{"rope_theta": 68900.0, "rope_fraction": 1.0, "init_std_up": 0.0854, "max_seq_len": 512}
Each number is 50 + 10 x the weight over its row's rms, rounded and kept within 0 to 99. Layers, rows and columns count from 0. The size before them is the row's rms in percent of the matrix's.

# layer 2 attention value, 128x128, rms 0.176, rows 42-54, columns 0-127
077:54 60 51 43 62 62 38 53 58 65 59 37 42 53 53 60 44 39 56 52 44 51 57 47 29 55 69 45 63 35 51 45 58 45 53 61 55 54 47 48 52 42 76 51 40 64 47 43 49 60 43 44 51 56 61 54 50 42 38 62 58 55 48 35 49 30 56 38 46 46 53 47 54 61 59 46 69 76 63 63 43 62 48 46 51 46 69 58 38 57 62 41 54 46 43 48 77 58 44 58 27 40 52 52 66 54 56 52 54 51 55 42 58 45 39 43 63 41 36 36 45 41 57 78 62 52 63 47
082:47 50 44 66 64 49 52 44 48 46 39 32 44 51 57 51 44 60 43 62 54 36 34 52 54 56 50 54 53 52 45 32 36 59 47 41 51 60 71 49 45 52 40 52 52 46 41 47 61 53 51 62 44 39 34 38 41 67 45 47 52 50 52 53 53 62 30 53 53 37 45 40 48 43 39 53 57 25 47 44 52 44 38 53 61 75 28 42 44 47 53 52 49 41 63 38 35 52 53 64 76 53 55 54 49 57 54 38 24 52 46 54 46 44 63 62 43 38 66 26 55 46 43 28 32 50 43 55
083:51 50 50 61 54 39 52 49 39 28 40 60 56 58 48 32 59 65 49 49 50 38 50 46 62 63 40 55 31 66 45 44 46 50 59 40 51 51 49 57 55 54 36 49 64 53 43 52 58 41 51 63 55 33 42 37 51 50 67 38 55 43 60 51 50 69 46 61 40 55 48 50 47 40 37 51 44 24 38 53 44 46 47 61 58 51 23 42 43 44 45 56 48 28 58 52 31 53 51 55 51 53 55 48 32 58 42 39 62 47 36 47 44 56 69 64 32 42 57 37 58 53 40 28 33 49 29 47
068:57 40 51 58 55 40 50 45 41 42 55 63 61 59 23 69 52 38 61 45 62 38 60 41 37 65 50 70 56 67 50 30 52 52 66 53 46 44 40 66 50 46 53 42 62 44 50 59 41 46 43 42 47 56 55 49 44 69 37 52 39 77 45 44 48 25 52 53 40 50 53 48 66 49 62 51 59 41 52 53 32 55 58 42 55 52 57 54 25 38 44 48 49 42 27 50 51 51 55 57 46 44 44 50 53 53 43 51 46 63 43 71 57 35 37 45 58 52 43 31 62 48 60 44 57 40 57 45
082:51 52 35 50 77 38 41 39 41 47 45 51 48 50 30 57 53 30 35 38 57 56 46 52 53 53 45 73 48 61 48 42 53 48 56 61 44 52 39 48 53 53 75 62 41 41 47 43 70 52 46 58 49 50 50 47 59 53 63 46 71 42 56 36 42 50 52 38 37 55 38 44 39 49 33 58 47 50 30 59 53 44 43 49 61 47 49 53 32 64 50 50 50 36 68 48 62 57 54 60 23 60 66 46 37 50 53 58 46 51 45 53 69 62 56 55 49 23 57 57 51 50 45 44 48 64 38 39
074:50 55 54 54 46 52 37 59 59 52 50 50 65 55 54 48 68 59 52 47 40 20 34 55 58 59 27 28 40 59 51 61 43 38 44 44 55 50 41 40 55 47 36 50 70 53 47 51 57 54 52 35 45 30 33 68 38 43 44 49 43 48 52 44 48 57 59 52 45 39 48 41 49 36 47 29 58 28 59 58 48 59 50 59 48 42 55 47 48 62 53 54 68 40 60 50 42 41 47 58 55 38 45 46 34 48 30 54 59 52 46 39 44 35 59 68 36 63 47 46 58 44 60 34 37 42 30 62
069:64 42 33 45 37 58 51 47 54 65 37 61 71 49 46 56 49 51 33 43 44 64 42 50 53 49 44 67 39 49 53 42 42 37 61 52 54 55 39 56 58 57 77 36 43 58 45 55 50 61 36 60 28 34 37 62 52 36 61 56 55 62 39 33 50 59 59 62 44 39 49 43 48 54 63 31 47 50 48 40 46 54 40 48 53 51 45 48 31 55 40 56 49 51 40 48 52 77 50 41 54 61 31 42 49 64 46 40 48 57 61 47 56 57 48 44 63 31 54 42 52 45 50 54 73 68 60 49
063:63 53 37 44 48 70 41 45 50 43 48 70 65 45 39 60 41 35 36 47 56 46 61 51 33 48 46 65 57 55 51 49 50 33 49 56 47 59 35 58 52 54 64 41 47 51 38 56 51 54 43 55 48 51 36 51 53 49 52 49 50 65 55 29 48 56 68 62 33 49 41 45 62 65 55 43 39 72 56 71 39 42 45 67 67 36 59 60 31 61 50 63 58 50 51 42 41 66 52 35 61 61 38 40 49 46 50 46 57 74 46 50 75 57 47 40 62 46 34 50 52 52 54 48 60 56 55 46
066:64 45 45 49 73 37 55 43 67 37 43 48 61 45 44 41 47 42 50 48 66 44 47 48 35 61 62 66 49 28 44 37 42 43 43 54 52 49 58 45 50 60 68 35 54 49 43 50 50 58 43 69 42 79 52 37 47 63 38 49 48 55 46 22 49 56 50 54 31 47 46 48 51 61 65 41 49 48 48 56 40 69 44 41 48 57 46 61 44 49 60 48 43 49 52 44 52 67 44 71 67 47 36 71 51 57 60 41 49 52 44 51 66 49 46 31 66 35 43 44 53 64 51 59 59 58 56 42
068:54 53 58 51 56 40 41 40 54 61 47 48 39 50 35 71 56 30 40 33 56 78 33 49 50 51 50 59 62 66 53 64 45 50 55 57 58 49 38 48 51 53 67 48 46 58 46 56 57 52 55 39 37 38 51 65 49 29 45 59 65 54 34 39 60 53 57 33 43 49 52 40 53 53 56 45 55 59 40 59 52 46 64 29 55 63 65 53 46 70 63 57 53 27 51 60 72 72 52 60 48 57 58 55 46 51 46 52 54 41 52 41 48 50 52 53 42 30 69 40 53 43 48 67 63 51 53 44
075:32 49 57 48 39 50 47 56 53 67 35 57 41 45 51 39 53 48 55 55 20 69 34 58 59 45 34 26 45 53 44 65 50 52 53 48 58 51 51 57 40 32 56 55 56 54 59 44 44 59 59 37 48 35 48 76 35 38 57 55 58 61 47 65 46 67 58 45 59 48 52 45 36 49 41 45 46 60 52 41 63 35 51 43 38 50 66 43 54 63 45 28 49 62 42 66 50 45 45 33 34 54 47 40 51 48 51 59 49 38 50 33 52 44 53 73 41 53 63 41 50 58 50 54 63 58 45 54
068:49 49 54 54 45 62 41 48 49 76 67 47 39 58 51 36 52 70 57 49 38 47 49 51 70 53 42 33 42 47 42 52 52 49 46 30 66 56 56 64 54 56 43 57 60 63 49 47 31 44 52 57 43 19 46 50 37 41 53 53 59 45 53 51 48 49 41 47 70 48 53 42 58 42 45 45 62 54 46 41 58 64 53 50 43 49 39 38 48 61 47 44 55 43 80 55 56 40 47 33 50 40 50 34 61 60 47 52 51 42 66 55 41 37 63 70 36 46 54 32 51 37 46 36 38 50 34 61
075:41 66 56 57 41 48 61 54 47 48 45 52 44 48 62 42 42 58 59 61 46 50 43 44 52 57 36 34 35 56 47 58 40 76 42 52 55 52 53 47 58 35 40 50 44 61 71 53 61 45 59 31 49 57 50 66 53 40 48 56 61 52 67 67 49 43 47 39 56 52 58 41 56 54 37 61 59 65 44 61 54 36 49 66 61 46 64 39 56 60 60 34 46 54 63 62 44 45 30 61 52 30 52 37 39 49 45 70 49 49 52 31 44 38 54 73 50 41 34 66 60 37 51 58 41 67 50 49
# layer 2 attention output (transposed), 128x128, rms 0.17, rows 42-54, columns 0-127
079:49 56 64 62 44 48 13 38 43 43 58 66 42 45 52 50 61 50 55 41 46 74 48 56 47 58 53 26 33 44 66 66 55 51 39 55 62 71 57 48 57 45 49 53 45 66 56 52 34 48 68 48 44 47 40 59 50 45 50 44 38 52 62 58 47 52 47 48 46 61 47 71 41 56 36 50 43 45 49 70 47 60 56 31 44 28 39 43 63 43 51 56 63 48 52 61 47 40 38 51 50 52 45 41 35 57 41 42 61 26 55 50 51 39 54 49 50 59 43 60 52 42 64 38 55 38 50 47
087:37 53 54 56 55 68 81 50 43 66 46 56 52 55 55 66 50 64 42 24 51 45 65 46 49 38 39 66 61 74 30 51 55 31 65 50 51 53 44 51 46 58 46 41 25 57 54 38 62 60 50 49 37 72 51 56 46 55 52 47 56 49 23 40 50 40 54 58 38 47 42 44 66 55 59 53 44 53 44 44 53 47 49 73 53 53 48 50 54 48 52 47 46 51 41 54 32 43 48 33 50 47 52 60 48 57 60 49 60 59 45 55 58 46 48 62 44 40 51 51 52 60 35 75 52 46 51 40
084:51 41 41 42 59 60 90 67 54 61 44 51 63 66 52 56 31 61 55 43 52 34 50 46 49 47 54 68 54 58 40 43 30 49 54 41 47 44 58 42 59 40 45 57 58 44 52 50 62 57 37 52 56 57 53 58 55 59 43 49 53 66 36 34 63 40 57 50 43 41 38 38 65 51 62 52 51 58 45 35 59 51 39 74 52 65 59 51 38 57 50 45 44 63 45 40 33 51 49 36 49 53 56 61 58 59 60 60 43 61 47 51 52 50 36 59 44 47 57 30 58 44 46 57 29 69 57 56
074:53 61 45 49 42 64 29 64 64 50 78 63 36 45 54 48 64 43 34 43 37 62 57 38 63 52 46 28 47 60 41 51 49 50 54 46 46 57 56 62 58 34 41 66 38 56 48 53 38 46 46 47 59 56 33 51 32 68 41 51 32 38 70 52 63 61 47 47 39 46 54 55 61 56 54 53 46 44 39 68 51 57 50 41 42 44 63 48 41 58 36 39 40 53 43 38 47 38 48 56 61 44 65 52 42 44 47 53 52 41 54 57 54 51 54 31 52 34 39 37 60 48 57 52 24 57 47 64
081:46 64 64 52 51 49 58 63 51 51 39 51 41 59 63 52 57 66 44 63 51 62 31 38 44 55 62 49 44 71 52 59 45 43 43 36 60 53 54 58 59 42 44 57 57 53 44 64 49 46 49 43 63 39 61 75 32 55 48 63 50 68 38 56 53 48 62 56 49 52 24 67 73 41 54 65 65 57 64 59 50 58 51 50 39 53 59 43 66 40 52 61 39 60 22 36 40 53 38 46 55 57 53 49 37 75 45 45 50 40 51 57 50 57 42 45 55 47 45 43 62 42 48 49 48 54 66 58
079:63 44 54 45 66 53 72 44 39 51 48 56 61 56 44 55 36 47 53 37 37 41 44 67 48 57 54 64 53 47 56 44 44 59 58 55 60 50 70 49 50 54 55 54 43 41 46 56 62 61 37 57 47 69 65 37 71 50 55 37 69 38 53 56 55 46 55 36 46 51 45 36 60 54 55 42 37 58 43 50 71 43 59 67 61 60 45 56 30 44 47 42 35 54 51 45 47 52 48 37 55 41 53 44 52 66 40 41 60 47 52 34 54 55 42 64 39 32 53 47 54 23 59 63 40 64 41 73
076:39 57 48 55 65 59 45 71 51 21 39 54 44 68 68 50 52 71 44 60 53 46 49 33 58 46 54 37 35 48 47 71 66 43 53 41 40 46 67 49 44 43 41 57 34 62 49 37 54 44 33 47 60 47 58 51 59 70 41 61 57 59 45 71 50 50 44 48 49 55 44 70 48 31 52 62 49 54 46 47 60 53 42 53 39 44 59 43 49 46 46 49 49 59 55 64 59 47 36 49 35 47 51 49 45 51 33 44 56 44 52 61 54 60 47 32 43 47 16 60 57 45 50 49 41 42 45 58
070:42 54 51 46 57 60 31 63 61 47 45 57 35 59 74 58 57 68 56 62 41 44 38 38 60 57 53 31 34 55 41 49 54 58 43 52 49 53 77 51 49 48 34 57 47 59 46 45 52 48 39 37 64 44 54 58 39 51 42 46 56 47 52 65 56 53 47 50 50 65 38 64 57 43 59 60 59 53 52 55 52 53 39 42 27 26 67 44 48 36 51 42 49 65 39 54 56 44 41 48 59 52 52 49 51 58 41 42 36 28 51 61 53 72 46 40 50 39 34 44 51 52 69 56 32 44 47 68
069:48 46 54 59 43 58 29 65 33 55 52 53 47 54 73 56 69 64 40 47 44 51 59 25 62 38 39 32 42 61 39 56 56 41 48 44 54 71 59 62 60 40 41 64 54 60 47 45 41 59 48 37 44 41 47 55 36 41 43 41 47 41 41 73 54 38 41 53 42 47 35 63 64 46 47 64 50 57 42 53 48 70 47 34 36 34 63 41 49 55 52 42 55 69 48 61 42 38 55 51 61 60 39 41 40 64 43 54 59 44 41 59 56 56 48 45 45 45 41 51 44 37 52 57 47 34 48 57
073:59 64 58 49 48 52 45 63 48 42 59 41 49 61 58 37 48 61 39 55 54 58 41 42 52 56 64 43 46 51 64 57 67 49 56 44 64 49 66 62 57 42 50 53 47 63 48 59 38 58 42 48 55 47 55 54 45 61 59 55 62 61 64 74 54 66 57 48 52 53 36 74 51 57 34 40 51 54 52 66 47 64 59 50 48 56 44 32 64 39 43 82 55 46 49 36 56 40 38 36 39 56 48 51 40 62 35 38 49 32 50 55 63 36 56 43 46 44 51 72 62 30 45 34 60 56 49 50
076:49 44 57 50 50 41 50 35 55 26 42 42 52 49 33 47 55 35 42 43 62 56 42 59 49 54 74 72 54 40 73 60 62 49 52 50 41 32 48 52 47 65 46 44 56 49 48 42 63 60 39 63 49 56 59 33 73 49 49 62 63 55 42 47 44 47 61 45 61 49 70 55 37 33 64 39 43 53 54 44 57 38 57 68 67 75 29 43 42 45 51 64 52 40 69 40 59 55 47 51 35 57 57 52 45 47 50 49 48 51 52 45 48 42 60 54 52 58 58 63 48 56 52 43 64 52 62 38
074:71 48 57 53 46 51 71 30 35 39 48 51 72 44 43 60 30 48 59 36 49 43 53 77 47 62 51 69 61 40 51 58 50 35 59 39 51 46 49 22 46 62 62 38 42 52 48 55 67 50 55 66 43 68 52 45 67 67 51 57 51 54 42 35 47 49 57 52 35 51 61 47 39 49 58 34 27 52 36 41 57 45 48 64 47 61 46 50 43 45 55 61 46 46 64 47 43 47 44 40 39 46 57 60 53 47 43 52 61 64 51 53 47 30 57 62 59 49 38 51 45 50 40 56 57 52 48 43
080:54 42 50 48 39 28 61 53 58 55 43 49 50 43 27 47 41 47 43 40 60 60 47 61 36 65 47 42 58 41 64 54 38 60 53 55 51 47 47 44 35 57 67 45 69 53 47 32 55 52 44 60 53 57 53 46 59 45 67 41 67 60 49 32 44 53 58 45 39 41 65 25 44 51 52 47 61 43 49 51 53 39 53 71 49 67 19 45 48 36 49 63 43 54 60 48 49 58 65 56 56 40 40 46 42 60 49 51 49 39 48 51 53 46 51 76 46 57 79 44 48 47 49 49 55 33 55 40